config.toml
n_head = 8
head_dim = 64
norm_place = "pre"
rope_base = 10000.0
rope_fraction = 1.0
attn_scale = 0.125
lr_mult_qkv = 0.5
lr_mult_up = 0.686
doc_mask = true
Each number is 500 + 50 x the weight over its row's rms, rounded and kept within 0 to 999. Layers, rows and columns count from 0. Numbers have three digits each. The size before them is the row's rms in percent of the matrix's.

# layer 9 MLP down (transposed), 1344x512, rms 0.158, rows 982-1053, columns 320-383
101:488457642471562533508478482586485459442453524514422576543432521491592633467497374462537466466532491502570550554501527471453561455591469516425527480531576501542539564504499504442418506465537493
105:393580590495548483500522506518550548516535444500422544481486484525490405472492494506403563539463490558546557591567470522518439483490470477432520560481538474559435350564482567481462478538576511
101:432465575485492465531456607519505509526554585632482519453533539477512407532511533488458517442497512539456440539521494554479538507440460486469393504467491364482508509430572476613547541484505564
102:549553506568478497418467562480599572411563513534489440583587422425445486566598421513501492484467586389427493458551531460554481530488544503550454555550541492526446547463475429580472620545433503
101:551553447509532502431472532420435495491566558516545435509504645546439424509459594546558461453431599565497441420436496527471577561480466468522504580447504466504483495648556433488469436503473447
095:432450488479566429445536412400507554517424551468525608583495440497545538489481479543583518572498487530446519415476564506589481351534394514528471536472434493473521499503435524507575533512531467
105:458422480486464525475522553464435560484584593463458561489565455436441500574476437395436486607455447571443466450474560490505542478389433549560535474562486480500468487562524453496575546488507502
100:542449401537606509531456515416444489523590488493423558441567567528516449465484517555550541542484452484552539545481544511521408502498505547577536414508468539548484567431416499576526442505508452
099:607475480504568459500531461522518471456544494516574594592506525551457428541427447583565562577484628396514397509470430535487545461509507586472473393496521563516502478421499521586544521429470502
100:520489417499528399491508548455452521491510464532531519449591481471459495499499464511502491574443484460560453497485387541529522389444547469441523495539519503550513472530538427550455513419503561
100:551428525490482559528460492543478480486443538502544478506494417505449391555417519543572401408463466553436431541563540515506530454552491552468570573582441458447570490592582504466525413571492566
103:431489608470515409472558509500546510508444345484443489500495482368528513551458491528460540499442469552540563503493506581495558459426478531438464580534464514534512486509453523501441503416530465
100:489468472553521443426422501534447450450491492522541497486473539479528522576396561455428562549529415468536479539417585519536566465449533505474493493539542497396555583615512563459520499408409503
099:450480502546516486491466471478522570484462511572478589568514563438462473524464490522542520608566456498542610488484478549351453535543537525501437525394503458400491485549499511414559422468498418
097:556452559570427546536459479548466488503561559521517496490517436549502491488505540484472455433578549476529424448473618409558443557499507437412493494600522432537556476570495577487482499471537533
101:507515506506482517629575456543571481469467473526440472455500476438512518487515480483506497501443490448422457519496529456521639584581491481541458550474387531497597415557481453464561591438485392
099:426473491433447472500503467494419534480540517464450490436441549490599605493494555535510426493500552505478362495414449551506450489537490506525531410508517529452478517549468478503505535510434529
097:590500503566494550472563501529464421587530353536554490491439453536457573623497487414514479495518532420493429511501488476444469499545441449462496414443522510501480441498521489466496476470485493
103:473509487492365427474455480484493570464481536426493445400528468511540490496469502515560476501553427430491406551437489370456342539480520505499561529512541473538530480454447445471402416488590525
099:501482426460500487422498447488524473404569572477487579461429477669497505543438533342523528516478534470568506437493403470502495518457469486453430442460495379522485424481431496443491618463536592
100:586496500509552542472490415459490509448514452497469492509450474425484476439509440571487551464479485547490540570457544421447507511450480502533537567522534442496507564565515490404467439488550388
101:516525518554478510531476456523584456471478501522504546431524469498448439462487515463484537427515475531400465517411561584476494511429512535506444506520562482480532504512430478474482525462488451
105:546526523545534436467475482374552525582528592529485543468562509498445439438563535567513534463544478508449419559497485478527508453504438451500525489507473549518442512539468448440452472566467487
099:562504579456431462488426489451433515559596468423640420543505572494477618432453481531472439513578419453494384535501430494490500512510550549506552547524422563499463576546583614467437531492564551
095:549560469552488550473511506449546578558468477466453488455476470506588450491571571505456468501494507559520493461526478551464517466525473480476488500453540436590554498609408555513394600560474466
100:557519487522497554536494558426585594546528471445515489437505540559594551488519568492423502458616526528430593534521514479495474526500495574487539495515481400513551439447526415534416514477484476
105:513484507532554510600524506604575545568513658548465539523471512493437468495462517483478536473483594500627453488514516449495501611518532482478480487489441460451497476587474455507434500544485561
096:438580529456461497530483445506546463457455431518419474508471501533567384442575462438422571487492562493447431514378521521520499415596459521520522414446487421479381450549486592487421465491553456
101:549421498556524488495502546485549502612487579440505432503634550499500580460527465471506458487419433429423559546545463474516475474468494369490550438388449503429425510501473406546430553507454514
100:457495557469460439543475484517550497458612474564447506535520396495519433520477584562447500555505492566431455464516518495538520505574432450455542610469467421447561473484467525547512483570431434
097:487498571443531537465509504517458421448554607454445415458453536607531497605512508534492533460600501462559484608503445519430465426551493524569568621498550513460542485484478447465494460539510461
100:520453512528515426476463560511465490566442546502461535448499494485512485498579476561502520458519470446573503541551512498528571484529473457504452522501568507504520485477446455526494474457525489
105:476514533568458507549479489617478488598571526551526514512487434531506448535482520522500519539510510489556428498475446477542532542364577597516546396529483589552402483478521365533466388541565559
105:513496389473561425538474488510567530454551459454527478463576501519535437389512390468489512467471516465482491537511415479532426499437465529491484497520417497495542529471595447469559572407477523
105:501547447468389535540493447486496462489450547445537463544572522486511476565538614514479456514462548570523528474461509581583489475470514507561491497466520518599487545493459527482494460536412506
096:482485430397518550479538499434572478478545540467458627522399502504473535531544478530511426468546535467454615539517405547519486560508474557456492590408447469465434409560465525495427513556439534
101:418458490569524508550586576516516516531548458520542422524609491448489402461562528558496450430529519540584359689525551467463494532493483416528438542462540446537582557464528591463514470608456562
096:545452505566561548509523519488487491504401570438427577506419500613451578456410455476505555444475360463414515484505540459487553523486389485532517527452499408367542431504485454497540515441483453
105:425546474425451442554460583494476478464482417437485406552465523512467549439440476540387490500500457545383389554526418420546438536504418618539470581534520531539417499489456553498533561484478487
102:502407506454519507499472582468518487548417605456424508515419544572511470567524549522458522448507447533463454498547562546497532483496508457476573482455502432510511455456467526644394491533434546
098:508446529454440484457515518548441480523483528602478563485519507532551537479460474534455496424433496462556507514545480490458435456496438456538415477381520516577502459466434539562542489504481578
098:460470530597514438639404498493381467462457513536574455548462491481511521554427497467503456478480446555478548611470521522465527570542472527486478507410538529445484459555537512547391433562480487
099:445553470462533510497482452423522527440528502484598463532445509438413501432522505513428457546382460528514597497362490454530570580526563509558452484545580519538481595533574504539461491488548452
088:423506484580433345520589548425458454442562512448541473429460518539558520542546511544509505453566460484526339475559526435518554545475477510564475509496574468464545491561432460417476463593500570
102:521582539426522495505482483430556530484564543519539432396582464543524523509529486474408481452531415541447470439422467485471536471471537558498467457516509508433497428436503492488552511424480488
101:577454514499448450541433562461512440496601426463496450515497596460515519613549493427499515570498464522530648499483568539407407514440482476503485442470546473575499491495422540371541483513514524
097:549449585421464417527420499547494501465605524485496484491474567468501551535428521502442488447458495497431640552510480497430564446439551488477535448544453490494491464420449542503504442563455571
096:404481505444503481509515476501547457463498522549406540485465579524468444518432526412508542454586477394526510479501558532455533461497489493532530457599495580466485557485638489489527427483503503
098:559570506492567563479503455496515390491490545495499522640490455521463516503529507497416400579481586558541513490438552509484457397500625461490556446539496433472552493581508498479526565412474521
095:520560439520433579475511516429491436406560502425495614570521505534568530459614556459524466596501517513513501477563482422426480553529547438530412479526461538582497525502503533534581556543499487
104:492486441518498500422571508475602530493451476555479412523416583479448498492495536418460512425422540568516528480458479546537522456493460387524558490531580567553585449522567533506527547546545376
107:532528474495511538441537438497409487581514443458500554536554493560571489553446575401485482513517433424478542448553473519493647605562558613505408465558519477528501473405472509488482513551478481
100:443474451559566481467514417529503421536533500508511546456565504521446468562431408500460455529495472521557525544632549443435535484524461516525516527447471471494507545479486465433480528534505504
102:535441468416553448480519461531466538503460446485498465489468551508444467588497499547515519464471463611460604499465464463528540513526512487465344592532509512565449525468500504444458570595498464
099:529542597571545534507462504474521504500459469492471539524499501547490524510508552442540501480442530445508495503524593448436544480508459565530438502532477478484474459610519528449533415488484509
104:576520511533548530462516586507505593505594496524538478429468519557538561568556530534500533472515538504519554500526451625619500406451496607472513392549543408495505422477394493437487455605434477
100:458589478424506412480483472514574533504481440518557551530509418471483374468406554461422415550461497486580595566512489475508540561562489516468506430444529484518425478537481482455454513576454458
095:522576514463593456503509475430455511548494423506494488535591463575473500457490545529506473519488534523522475505553521497464449555453526539526460541483528465540546485481594532505487447500483520
100:475542533552493424488484373508465517467570469525488497444492519488505552505485468513465529539572457499543513501529419441447527499512507565488481534441473421404482405507500481453548418448485440
099:559519596561503473508512590519550549446444500404600543517529466423485541440393573473509549507490550459528450468467603573509544550468587523537553481506489566429425413485409496430441609486447488
103:525543491507470467504524492496561593446449578514455428520491542416581458503515436408618423499548489523473476577491496450512527512439547475490518424482511585532518384510403413488639448424600509
101:432478490449441462500505541457489492499481499539476389599541462525521495537537513367465568455465432540523471451535571544494562522443619522568462507441619551507522442540446488503547619460426518
099:468547547523484487494426476591333439491474420496442608476482541518434515514515550530522442479486514497562605537412538478545456581505481523500511474560459514535474542493484562481605524396495507
100:521529471580511475501432503505499523502466492534439505422488521510549506467504475424470512464462514504470537488547580470457492452488547519528517508438507525524498476463519452558442424533528509
102:493651472524597485421385499478566565496504473521508415536497499440469477450492424564517514511500461537482468450520485472452452482526427536400485542520420501459478425492464576509551347589512502
100:506510571514578579552477518411549513528422401580482542427501493605537482510473497506633514479465578484497604443487530538484512515556493547586578470381529501446534476516437521507533417451494421
104:518468505494471464515482473489509472452568510603402594486499469495518495635536418470560505501436515543505553460468510498435505497531503481567409535487514474415445443550559613516440548471535605
077:518503526536529468456495461447503498421474473556531529496549463402569554548523464495594524468501493488514385492494487419489529579481489461460493475443456518505486502495484593540363535476506460
097:553487551558566439636485448487514481545509465480490501446448510486448479535500559545534437517529577507488502534603523445439421597427542460495448433387509513432477448448537494497500487565470555
103:522460467496462471525517442477466599451563475655441531460522475495549538536539498563556517604505477452525495551574571529550453494487604499577484483482416535444491591488568510496447449492506517
098:480465485461564464485582478470476499483471451583545421567468597476492508433481470520542438539432553438469436453439511604476452518477559451467497478540538441514576455512500412514411515514510514
097:496528494441471412508447434500444565517491443543558580487546593481503553531470465448551457503496491483482435481469564492485422460544465456443443459576488457462478437473542552467466595402417476
# layer 9 MLP gate, 1344x512, rms 0.109, rows 983-1053, columns 320-383
110:540544458499536489601583446517528503466517437499426423461464447598484465547468475522461506455512488496441496528619414591491483511504441441490521521505503562446501466470420503461527526465518471
106:457538445501455446624536386457528553492539564484482509490458494596536520495584556488511416582460574545485433395506436531469488472422574531425493438475499539449522361425469454471500523611485556
102:505502534465455414458430491463468591542521426496516509594472491390520513510498538505457553508553547453478554542505471528539485549427495439582408461424494413504406507533499536445430502577552487
108:504575427544482460473500462529474578450536496517508486435514462446553497575523531450575424453561646527555505563562564449479488457464456489361474468414454450498432560489533551453440532566522493
094:507466505425504543508450470480418511496459510535512588469428516506532469411433495473524473490533465478442425485536552479502499516513521514523549499481442541559526517489454475454520460438486512
104:496551546515622603562445494578463489437492495548604505394453478494551618373476514433498483477393532395473503545472507608510460516530473376422503457510538492546514456512584563461551510490552525
090:523620506432504553522533587615501389615577528495538516469485603553639516515469475469498567505451507552452493532506464538536503405508445489512489557544510539494522553466499514459414461570525464
104:509473465473403494568446534542478533609490474455504431482480514541536578436467512309487403572478480438477542471465614465552496525519504497492444548418416418470529436534451459497416440441460550
112:516571507470519410490463555599519621478429500557452458449427409558471468497451537537430478484449499514526552509529485527449507490537452517500449411508488559411585478482641428490461479428533467
095:558487450507443526535558437543520507510420485475612451505483420517565595512437550496546466429507506419460580494543483494494519511500541406536452614542510535419487498568535519643468569476464410
102:466519512484452505515532585504498452463523455552439441489512493456495527553501561442494466487581504546530587459525460582534485466443560529450401535473414409583513565459474515648461518528579532
104:512502472451428525501554559396469502413408439482520528549433473496549585504567445463444484491513457503484552511551599405527481525479534545514486564575486509506483518499586574459564523469469538
093:511577477544463591478470573452442588491530373550477489430442505614488496451532491494487541452423524543375535611534514428523514545476533556449512474488499509410497501446458534538453526507534520
105:527490511453486470605534488453450457413476495466487472554487503454453506506428560582495450465488444468620539424521492532536532535513493515515419448549597437514477468542453368562441408504526522
102:547562460503491560473498465523551405537436440443591538417485383494558493515527585518580497414496476503548515490537538430481417542540498544525574539529495458463458465522515424558520474464470500
108:509498524441404438367456459584565558543508446542520519588471510441512534498615388446506498522391437587542523503451483520505566500426485396462539511415507507547486469497555426390492485577463537
101:609599568568512525567534511383471500507445435434478507479526519518460508508499460420571600467541571545595508435526468442404531418561517421521536443497516563546522438504447535487551495565546507
096:540482493557447495430459520491434417502531532461484442515468474625534539562499560490478520465438474458553607464606470464490445407559488446472472468452536539551417569505442458511495525484523496
100:484413441475484568581405450450433477524431529376454523606467482515494446489546570517568546447416529539538519485514437501522542524473414543517498551512543452489524420533482514546580502594427436
101:541529537389439589527493537411498536487441498417496500523436525484449498459550509476484476421546463538453469432445531520485435380428422608543533549436509592463455488431513469572497472552478469
101:593438498555555481523515512581586521562567607411493647482515468473500534449542480478455458419535526513463485459500464485472571403563430482565445519409450390483431435481516587433473444473389484
104:538506485581465478495527533479602482564516500538443523451549521490432506555441427517517511584460415529470448518625441473481580480476459470475454513510495502488348470536462421497465540611511567
101:596454546531479544520482496491544464510509462535592480426512468499591542542492486494496484542517490580484542530524548434459549561529484567540430523508530540479541531468467390579568489497464368
102:467572502418484527419476483559468488528556480500377648466482460537522548456454517440567470555485544422488504526494544422541506531482515442479515483561562534540479563469514523483439488450568415
112:454572538457539451440488536479589546481448404433498425515532451504492520538478524538496482599385461529559476505519579489483505526593461487477397423437523451384585576468520537541509451580510578
105:520562470518440443487569414502562419499556575441511474426484470503481476515577514520486543518482480480612446523519453450493548607475529505450491518475551495544562542549450475455450423480562492
097:433526410523470507584568569447493560588477642521467434568521480529521538484574528509542489483533585491466501474544624530476473443374514499455465497523526543527521444550491485541517476532527484
105:501499557495468456449495621490436487453420532497467478461574491449465469439414447548498577480478447536524428541533528493581394534495511372527513445519577524592502505483520576429574485478568543
094:439565584535431508515493502509496488424454577567485560521488474492503509567426461521595545636479552419374600544475531504426526560500450534460502437465435463450515410559546473480553480495482582
102:542434532594489432462487522525515585602519481539491429463519468547488517522526472557480508498453500410552459373494581531508551466550558442462471542392436508497589393472501544468438528570529480
103:454557516536527538507558520527530511495471475527469437490490448506435511434489504470518500535526459572506510448504468506457433450469471585414534450479502525493483524446629408451559557494491460
101:497588525421402483565462539521465542512464499460431492477431468521445529552507520480534455406494515573452497507472512453417512558542515522540445430518499465449520514548461546457450542535432406
104:427478434575459513391554483552434556361528511465475517476504450488522457535509457470506571555593601456434454428521530510438530448571524461461411441532477515542487597511577537549484425539458444
105:494450460459467575585480602434520483472476543569529558533477491533529530490529455517467510563434496482502520590545447535457407465458491366434530520525571416475420550432522502598372489548496460
113:544463437482416423540472452456465514503523498463450490515460512472571522578551469497537552530525577580524618479581547532604520538511580521493571429491486506540467537597439496459500395483536427
097:475415430504462492554513538518447517529583587478484469491455545487441581451482534425424508467461484444513529488417439460438497510483505578494457503538515482544430516479542565555457541527487423
100:549513484501529511439613488474479401524511561437390529481483551433493469439525527528541542586429527494540538604557429429514541494451528533473483517568444471421516473408394417505532466509430480
105:533485437469616488476479517513452540544479515458455480535510477424465509512451564504558550558534520480536523448514434554570458558490450429475434414597534510518446505638628471525564343466504443
104:469475514451528507547504570509554489429461440437593490429453530525529532429478474570446568501492530459537506498537487649524573520578532502433437530511472398431529467524549491431463563594501493
103:468403529502530540494464513392580532441501465531488527458420463568453537537538456552492407483484507423470497523448454477529502458486489586426542519456546470428497558525546494500425526576423369
099:460511580497544493435516521412448422429508523505478535533531542551509502488555529512529401635457537574506512506435605528477402472504490437488515554481614545477492549507524561432581465465370541
105:448411501478507556548566565514419476472395464522507488468545511372488427447568579533520485527456419445462424539488506403554450517574443480511556426495616551476541441505539475566525520480558492
104:577481557437492550433501440440599524468514439568506527557522557513472542534485533448538443455462450557512604492399513545569490479560497489480645528509503455484511520489614556444424565477462563
099:487499457512476521432544504387563506463584480580364545476570533518543487477532553450541446472496526571568472478536486541415533530511440464419439476527525389428494403504511480576413557480497472
112:374523377518437439485462525438495456402416533497479438447452443519527541465538461492565442398427485489424471519526472475543441505522485502493588590495561510575430449508471374562509476593503491
096:600541610418480435438437511473538537521439519496510561590464433554533483577475527518442537594434521624504468489468503466516518440428522439528593542544556482496632574624482540537492560514532492
103:585496425524557498473502384494450455453459453474428529423532576413470528516427534527499440448608452446521450467571427609551496520492466487529427544478548555564503543456438466367468510440516509
097:543468588501523484501590517558465601421548486486507538478482474508511505593472434495495532459456543502430490370508527526572555490502465496493498514560417618591458416601513443471459515426514495
094:466497536515552497560490483618433451514444429519457565481489543539475350534481407512580574418405473479634445475430611503463469513535498507506462514548500489465602556442543480484551451516468515
106:512435525452499546541494478543506550591450554563502497382480566499543573514444517430501465547472504445532583543574526491442528442514507530540496503459632494464478539482594591493476493534529505
096:437582444480533472533579489507506499540443456548625519429465547523486402489490551526559482524394462410517566519528469561528529560529515654548451472482556492456491523440451388477459448398555495
103:506484493607515521520503442526457453480562505450510598470545582555491487494555422552622534524516476433540531513499423526515574446489532542424510538550594484492499498482476514508547443512499618
098:509480485561478507536500501522465545454475513523477537600499559488588481539428507509441508493530484566575429614519492476473523501462457534522583445587523486446575452548539541513491521498512552
095:596458464471431443437561541489471489582568578521481441500497489470478447436549489481462549564573561650466516538483467543487477597536536408508563495433571524506515441504473572390502454551566445
096:506474542516527488443515539436581544535502395463390463568457503500471522427555580502487544528406488512471492547473566441516498560638471521422638426451540541460498402541493480355604571472535501
107:467541519504524466508573485481523506489510452438525512515432520413495566521515504542573468476474571496452466585496486574486568515505548391537545538440376471475542471554483428601358415496407488
096:443470478517566557566576515549517436515493549521508489549410535497555507493513482608536549604499502497444443495451521539513586544390462461474457553530552494559505443546553506429468534517444505
099:410468427483456593455452476472530503626600480470555492449543515467463472574569502392541508486516502570441472511533488519456542493501561538443522388526575429527445529511522402372564442523451466
106:493508498530499535473483490473442470544463540528524550486477485473409531481515564517480539398521473516530504534473484526494540456519561546518482554475519448420587493587513496549437419435468447
103:498517496492612497484481528449471555477466536475562500534492466500505497512475553514554495409520526457479539495523480462541543519503593445500448383457579479539620420484463509569578516520590525
098:492504466494438479432508424501493484556409476473432506500529453507455392496481494572520547385512475593435509556409563504479551554474494354501518473381497434600576495552541479523465450431419388
097:509624487520502480525481515508517422494434590429434435508471553526472467426506473497497508540432519486494511503437535488433463477446563535563519576501464550568487585414389461522529546486544526
100:449484520533466522473603489425554585637516540580657487479512429516459528519530558540466461549503489441507551476517565452477494481532498510525529557493481465554552540567415526462447489595488474
103:464473490505471525458464571454560533506447438548426447437537532557548455588505487502549616534490481435528568531508522450448466513612511551529613562563508491537545525509533472502467484604457473
103:520466460573489611597547382570537598479519524493474515393462569547508413490489562485485502495456498459537416562443534455485524449496390451481525540485539490469494588554529461493425433454473516
114:615463549558503544513537574502443394458517514493477440443429553518474540465444451467545599545511525543432529524513447569597418497574494583569467539512526498537539518476480519501513538478469562
101:528418481458481529507569520473415537481441493511521515572422535559475499452514540440466433482587483452482465514549504526443457435427423607460623480422440493493528467506505498438599466502489563
100:532522539574520573526408457479430500552528434527581539453520436549523474528491430551512545542511482552497552480513472579476518421437528441449578435484451481407481474500460575381435498546532363
095:545494477532505552440524378488480483478554498472464430466509466450495470574465541405528533577486452554487398464531498512486448480567540493496475465429494476564444590467444613462399593493475485
100:605526585488508576583485555504451499471442606489518483559478477523419521451504590521497465523448525499446524442522521468431498499581525564488445524474541465636540424497493532473463514497541491
093:455528480464538366375494537450442532473497429475493507495423496514474599463502546457546547554397446530516438494443533489472518484502462565433461512448497532512578481488502496519470519478567586
# layer 9 MLP up, 1344x512, rms 0.113, rows 983-1053, columns 320-383
105:458450497488498532398471542479517442488552526424595559521536580528535567409475498518509484552458542541498471449377591464473497497482409548550500496574573503505528471555515514575520560542501529
103:480611439502544548465480542564500640511409483503531489485421609439553450509556570586508438502498531472554455551542495608512448495478439594519542493538498498525543513505522576549475531479508488
108:555470500512516538495453489481552492559608567530541537516495422424467590480500507594548478480489587498471501564496503494415528497477509460454488388533572435527506530442584541579513597419441609
108:505544464493408645525546429489443564521506674492485502495552497575445586491489557371461494528472460547434463503596528555481494564469497487470515541479469475584476457555540585573513461483463544
096:530467562595515421527539559510528527552525512494545467480402491418536515541576549381562475547552575445449478499568485515486519447539596501488401504452434469471594457479514460476519578472596505
103:518532333486491503488558424447576451496511463539540458536478445474475475598549491495490552511540481521538587553534454416404605497458505496537519519581538432509502541492504480531551488480510448
090:502485593494464491399503452498477487482475556443490531524452573491544492566410478594496556563483579540463564484525578533538494467498483483472551513426515429528585498520584507394567513574496568
104:432380454460423425489426609603572497488467560424443451432535406439493560504424546484525553555538532476409425452506477480444548490427539552550482509506459466495514500487552468417557574501507522
112:557515549496469456454506567560514547463469602547552533494440459498414443427416490523434456484558562553510517477525458434536492519541443451400524504489491492497525518479507468512525475496530509
099:526469505497528388481537465532532543603479553497526353506497605518473540522483518546475593418589473550446523530532426464537584461462511455386426471494588536462514484485526517465477504390491398
097:505486513492444492407512496485563536495474413526516411484453473444633497530476576502513570552544631500426400441524533505455456555579480364535524560423503463498464522527586507523394430445497505
108:464433474425505571518474501523502477581461557424466503603409508405514555503511484498485528435467482471485487502490550478520432479553519501469496404430487455515506519543541541514468486497521444
094:474490508588458600441461527414487506436440516441435507505478456490536579498432517542465481436439444398407532539499475530498392535406570588446496430464509480464427535398441480493522447435561491
104:428459518566493456467559470470541523391554423419558457549671453480547497580549646603529510595442534522407471567533502449522448476538503549418390450429519537570463475531500467465488508558463576
098:483475505541505488527530484488498436511521478476537537463520559533484508601535543450443433487481551597492515470542491443533523454505479589471395491499545492541502489525532539519496535465540509
105:468476534509491567443559508413479509546487543463515439482475506532378519542481622575480474508456533471520394537561514573445461492481537495528515498586507523426515420555437497415566525474409553
101:574530515484468402521520440408510549542569533433444465504451553530539553438502513425531477502458532415619451521551531523513460453502617547434487507533500461502498506422554525588441496538567504
106:498443486535536505508503567458520502520526527454502508354519566555554481474429400459540542470420482458451455452551435524541477500415557474545501535446502522557475453530483454496469492464477473
094:591467526487512612508574507532577546514530524498424562441514487528559500466444452494458560495451531502503469610525436549463526524467565510500552468494511514413484400526488489381467417519417453
097:526540450484501552551472611507537581539473469463520423488490480445432432447535447460617570529500498543476554497540497565472529552475510538473552445451563526432569522400522552485501542556541500
097:484508486485486494499518459552550489538532609511452458543542477386507564601410555493515456513498505679549538412464520580491510494497509675623444543447502499452505474596418508460432513587453460
098:475430575484542497524492537404546516519437540471495532484493431461533546515455487521486513447426431440576423500539571473513506464497637532638500453623483393504575510508471415458569444515505503
097:524465483570490520483480510596613519500450438579483588456536455543469440391457508394454545492422443539445432451544490452575573567578500404521496536502538485485468517431545575526467505518472517
093:554427507532501547542572518523502515566486504432457578510480413499417551521545468442438512524508488386613435460586504464572511546420553506534531483481457507497510457480494498577552436481495512
106:487504395479502549467463507529572491529516508525459528523519595605457444426423541555455519405378493515421496482496429539528520474527484502524632495538464601561445608541473353563595497467490467
104:613484505555496453463526437513483505451528447491465510516516509498553459539519471523455538525504544551501544541558534487528477498600590478516511456462456479547449543584459605576442469508641416
098:433500586568451472498599520542552493505485483540386403420563488507473494584474418466482519473497579473541545447557491494469504516471529466482451503533441510542453497481516552400492573540500449
098:491504553452529417528634478502546435465466413573550518489486535550479528551476438543531558594552569531486576526554477562491444607539428534566501580499513501523595541548462486483462585526412509
094:518504590404496506555563455508449490504442595518469518533463558505549590600571469486548438572584520480541492603541463529539533476530546449512526459381518372557392433457553483479543482503460523
097:584491554457427532470507461533460535594533497579576378567488384516492488498502494540480562539538494435479508429513508550467519579477540435539500522556511561430421469394518489443565527553537398
114:385552457479466575521543493542508518380477434504467555492482510519513470443408536465505423548483514533459473493421531530432440477444507553516514430492452529557486499510559498456415546535550481
100:481541477438409455473501456486547494490624511551459492439547516536349553576417492451474484359559550454552497421585462600476465487526675530440430659502502478504485487525480466448561463482522480
097:490440512468452536492492537425481416518517419590492450557493491486584466472519568495516547512524461488488589483439487489542455580493643402496544457486382554499538392528432567488507504529510529
109:426503485567423514525488467417523448526484512458469622531567548512432413569481480453458476518576588516464513523501479602591480532580585573440492553547588518498363426550451476498437489394496542
103:497526605603508504457487473526487508553458473489439596476490414492515492442610513457569561536516481495530520510508493466551489546526584409507503401592579485497490560482531420482499486551566559
099:581552363530531432390461564534560570545504526536514373429446542508529491459544544484512526452486498436513472451405513503509441581557528490499484538552496492466465593573565638485529469524533502
100:578481407513503514556437558538473653434517349483496571423483496461377561457459563406428492569524479475500526516499500425526499451390503441432580521595522428519545475529513508530460538536574485
112:653464465502483465423556522445420445538502441486515448489413529465438515562489576501507440463533476540566499557569497540525499440496459446505510490457460537482329580531537559514512570483490538
103:499469534531517540432484509529484533512500533486522426533531468458502604526447508489361606573439481469470471576375514434457533513532486480487523514539537529569463547516485488555577508518455505
105:446402567455511527595428472457414519594489425509541550521462507457523549440516520551531519545515563471504557501496486582426544403387464490438533440585563485397455445603524495450420585508426506
098:578453584619467438514427486497554485519551428464398486554451489484644493461579565454550506461528363466577589457477469429584521460496515492506497543505493518571546565536515459521459516427508489
099:551449489511624469476635475413483474604482488505398524499518505452575480483434583465476529445511537516404551393465498501443508441507548436526422558460574430426477518491508533451444517441511446
105:465474432604494588549500482452542519418553441507530534441479394493558463523472484509478491470588564488535527519501471411424510606474483492529448438551458531464476454587448545567478407439576560
103:531552489543476563485469527578462544520449505533540420433481453551557516504475483552504531408523535557481491470411482516545593486565571545535524494432496473542481709448512438561461534514463479
098:586385532616572485432493500610554449413483532594534486612493519579464463443511571507571537551484555505560542422493547517450525508472539539517480433426500564523450481448537563552513535483557549
100:386502569514503515499524586451441492425513478419496456427597495494497497627484566462545531513525452439461530473531456488468512473553500503594523459508502487480502503444442559414648451549481504
101:513564573525499447456503498481452537527562515503512487534386507457540586424451505493486488450478558463542540530540521509538496500522460481530558554447564547393538530544482526534436453508477396
098:623445387502448381426526514544511563502535564539548492441471510486499455517381535513478498507527489434451498474596530502514550462582434506573456453537528476593504562515410582506430442514529565
098:517500519502540460549443566554554481466554518497451565529514462464436542505458405525460493501561597565475520434430543438579440490535430593468546601529426441542523436478551559560584625514534479
100:470480516490509507436602531518497479535527601500465498550504543487535422477536520463547516499508377549487477482527568426518552433473557436515514520377527516517471391456451425551424469601551472
102:465545576506470491487529499584426470538416458457459453680454450419466547528521516479508474433552465482541409497480424348564526461397529425515531550479556467470407569496552562563521511539560600
101:501514543562592511534531532486516496504438418467433548502493463538588602422501507519584533410549599579444484523486470523470570467471553565419405465458461518485498535450500479546492466523413406
103:552491568453473483440455582497546564433541545433525518520549513520546453506562499538521505537490495574516484440523487544492513510496448487528432451438490478529504482433421529541455462546511517
110:526533567446579582482557533569540564469503474474527527479581541551464469512438426507524397486360503490514522438457580505451454491473518491528450503562470427500456618572542448481454499543584548
102:551489509575483477503487538482454374525602441396418504484426558401462587505488391451357539518489539545504451497596583482524556492610489487512637458439602491522484417410546434541547555509426600
099:431559545533557461482492453479498583539449437500523417523406529436500537489473515477459405466554516535556535481475502523418474523417499541588486577492493459494428534497568408520531521422485467
092:533540552630544456449414474583521574384430597499508521455469435508506559466492481432605580451464547572450548504516552473509542501566404456527464488514476529415457501537535537571557498459501448
099:432460520519521565511555565569414455419502563401558467579481412468622488490503486551490464518458516537538541540495553558495514491524465537472568457520449486470518610497489459455467502420491515
094:536445582472560481505507410523586531566465518463495572494576583448449403506405548452519483486516424479475502524584419506487474449535517470470432506433438619496438499557569474523520495404470490
105:532485509486523562521477523514539511465474503444450568569403587443473427491467490492393460587550573515497536559571558518604495536508530544556463484438606486531535405427460525437476588501504554
098:449480527536521611474567549489507501495509481506447478503519514505414532478556482550537476421462330537433518565451535502395452556463588486493500451506605479429512521511476456515442587372529548
097:389385491501517602452491508495509393480482385560466472432411513482426569471514540515470601421585416504426427495478522506494424512467534497491468464539500536487455514439504518539512533371496416
104:479565482505476506448539599505490431493499413548442587388502565409512602510518601523444448538525455496509538498564449509501519433591493463581539554510482510518490551562508514487490521365496484
099:508491617472479495460575482533607443544497525555524504491476609549509520560447480514455420512479510649490508493461454500510463519508539432460518565562560541492529435531469485469469479482491483
102:558596452501496452532496393415528382522451437534568456540576468450535450511509490515572517591586501449470484480492515440491452383436458538535528428546504533452526485478420508526513445449449465
116:542471438355485358489465410484513632530484502519504512480475484472434453435517594553530443530427466441620540451431509483467527453472507460459511418469479566456453515476501565461445519535478471
102:547461556494516460446487528461452509521466423486528496531531453473485460510491422523445519585531589487521480443558525442557436535488465518493488543471604565454465523542493523516469575537434424
094:546534542536519508551471521461532492471525558498481465486649441565624488522585524421405526489498584471560415450491412564498476468491446472461401493596474441436471474490475427376469467664454534
098:512399558485617537522546375563396465523535471517496401441483492455440545599479519503414515557523446533398462486565503591592442483496504476441490543504580502519524560451363574541494555516437525
101:536497454627498480452497540546482486520452483406465481516562521483487526496483613472506425446536529596442487525449516551491542537537505527544395502500508506561576521498527547519468468517469559
096:501548613509500456565499545573534557527520539581501494535490460532521439467529503626439582517513509589473465486562558511523473536460488556556499546477506495510568476518449471521426473457496410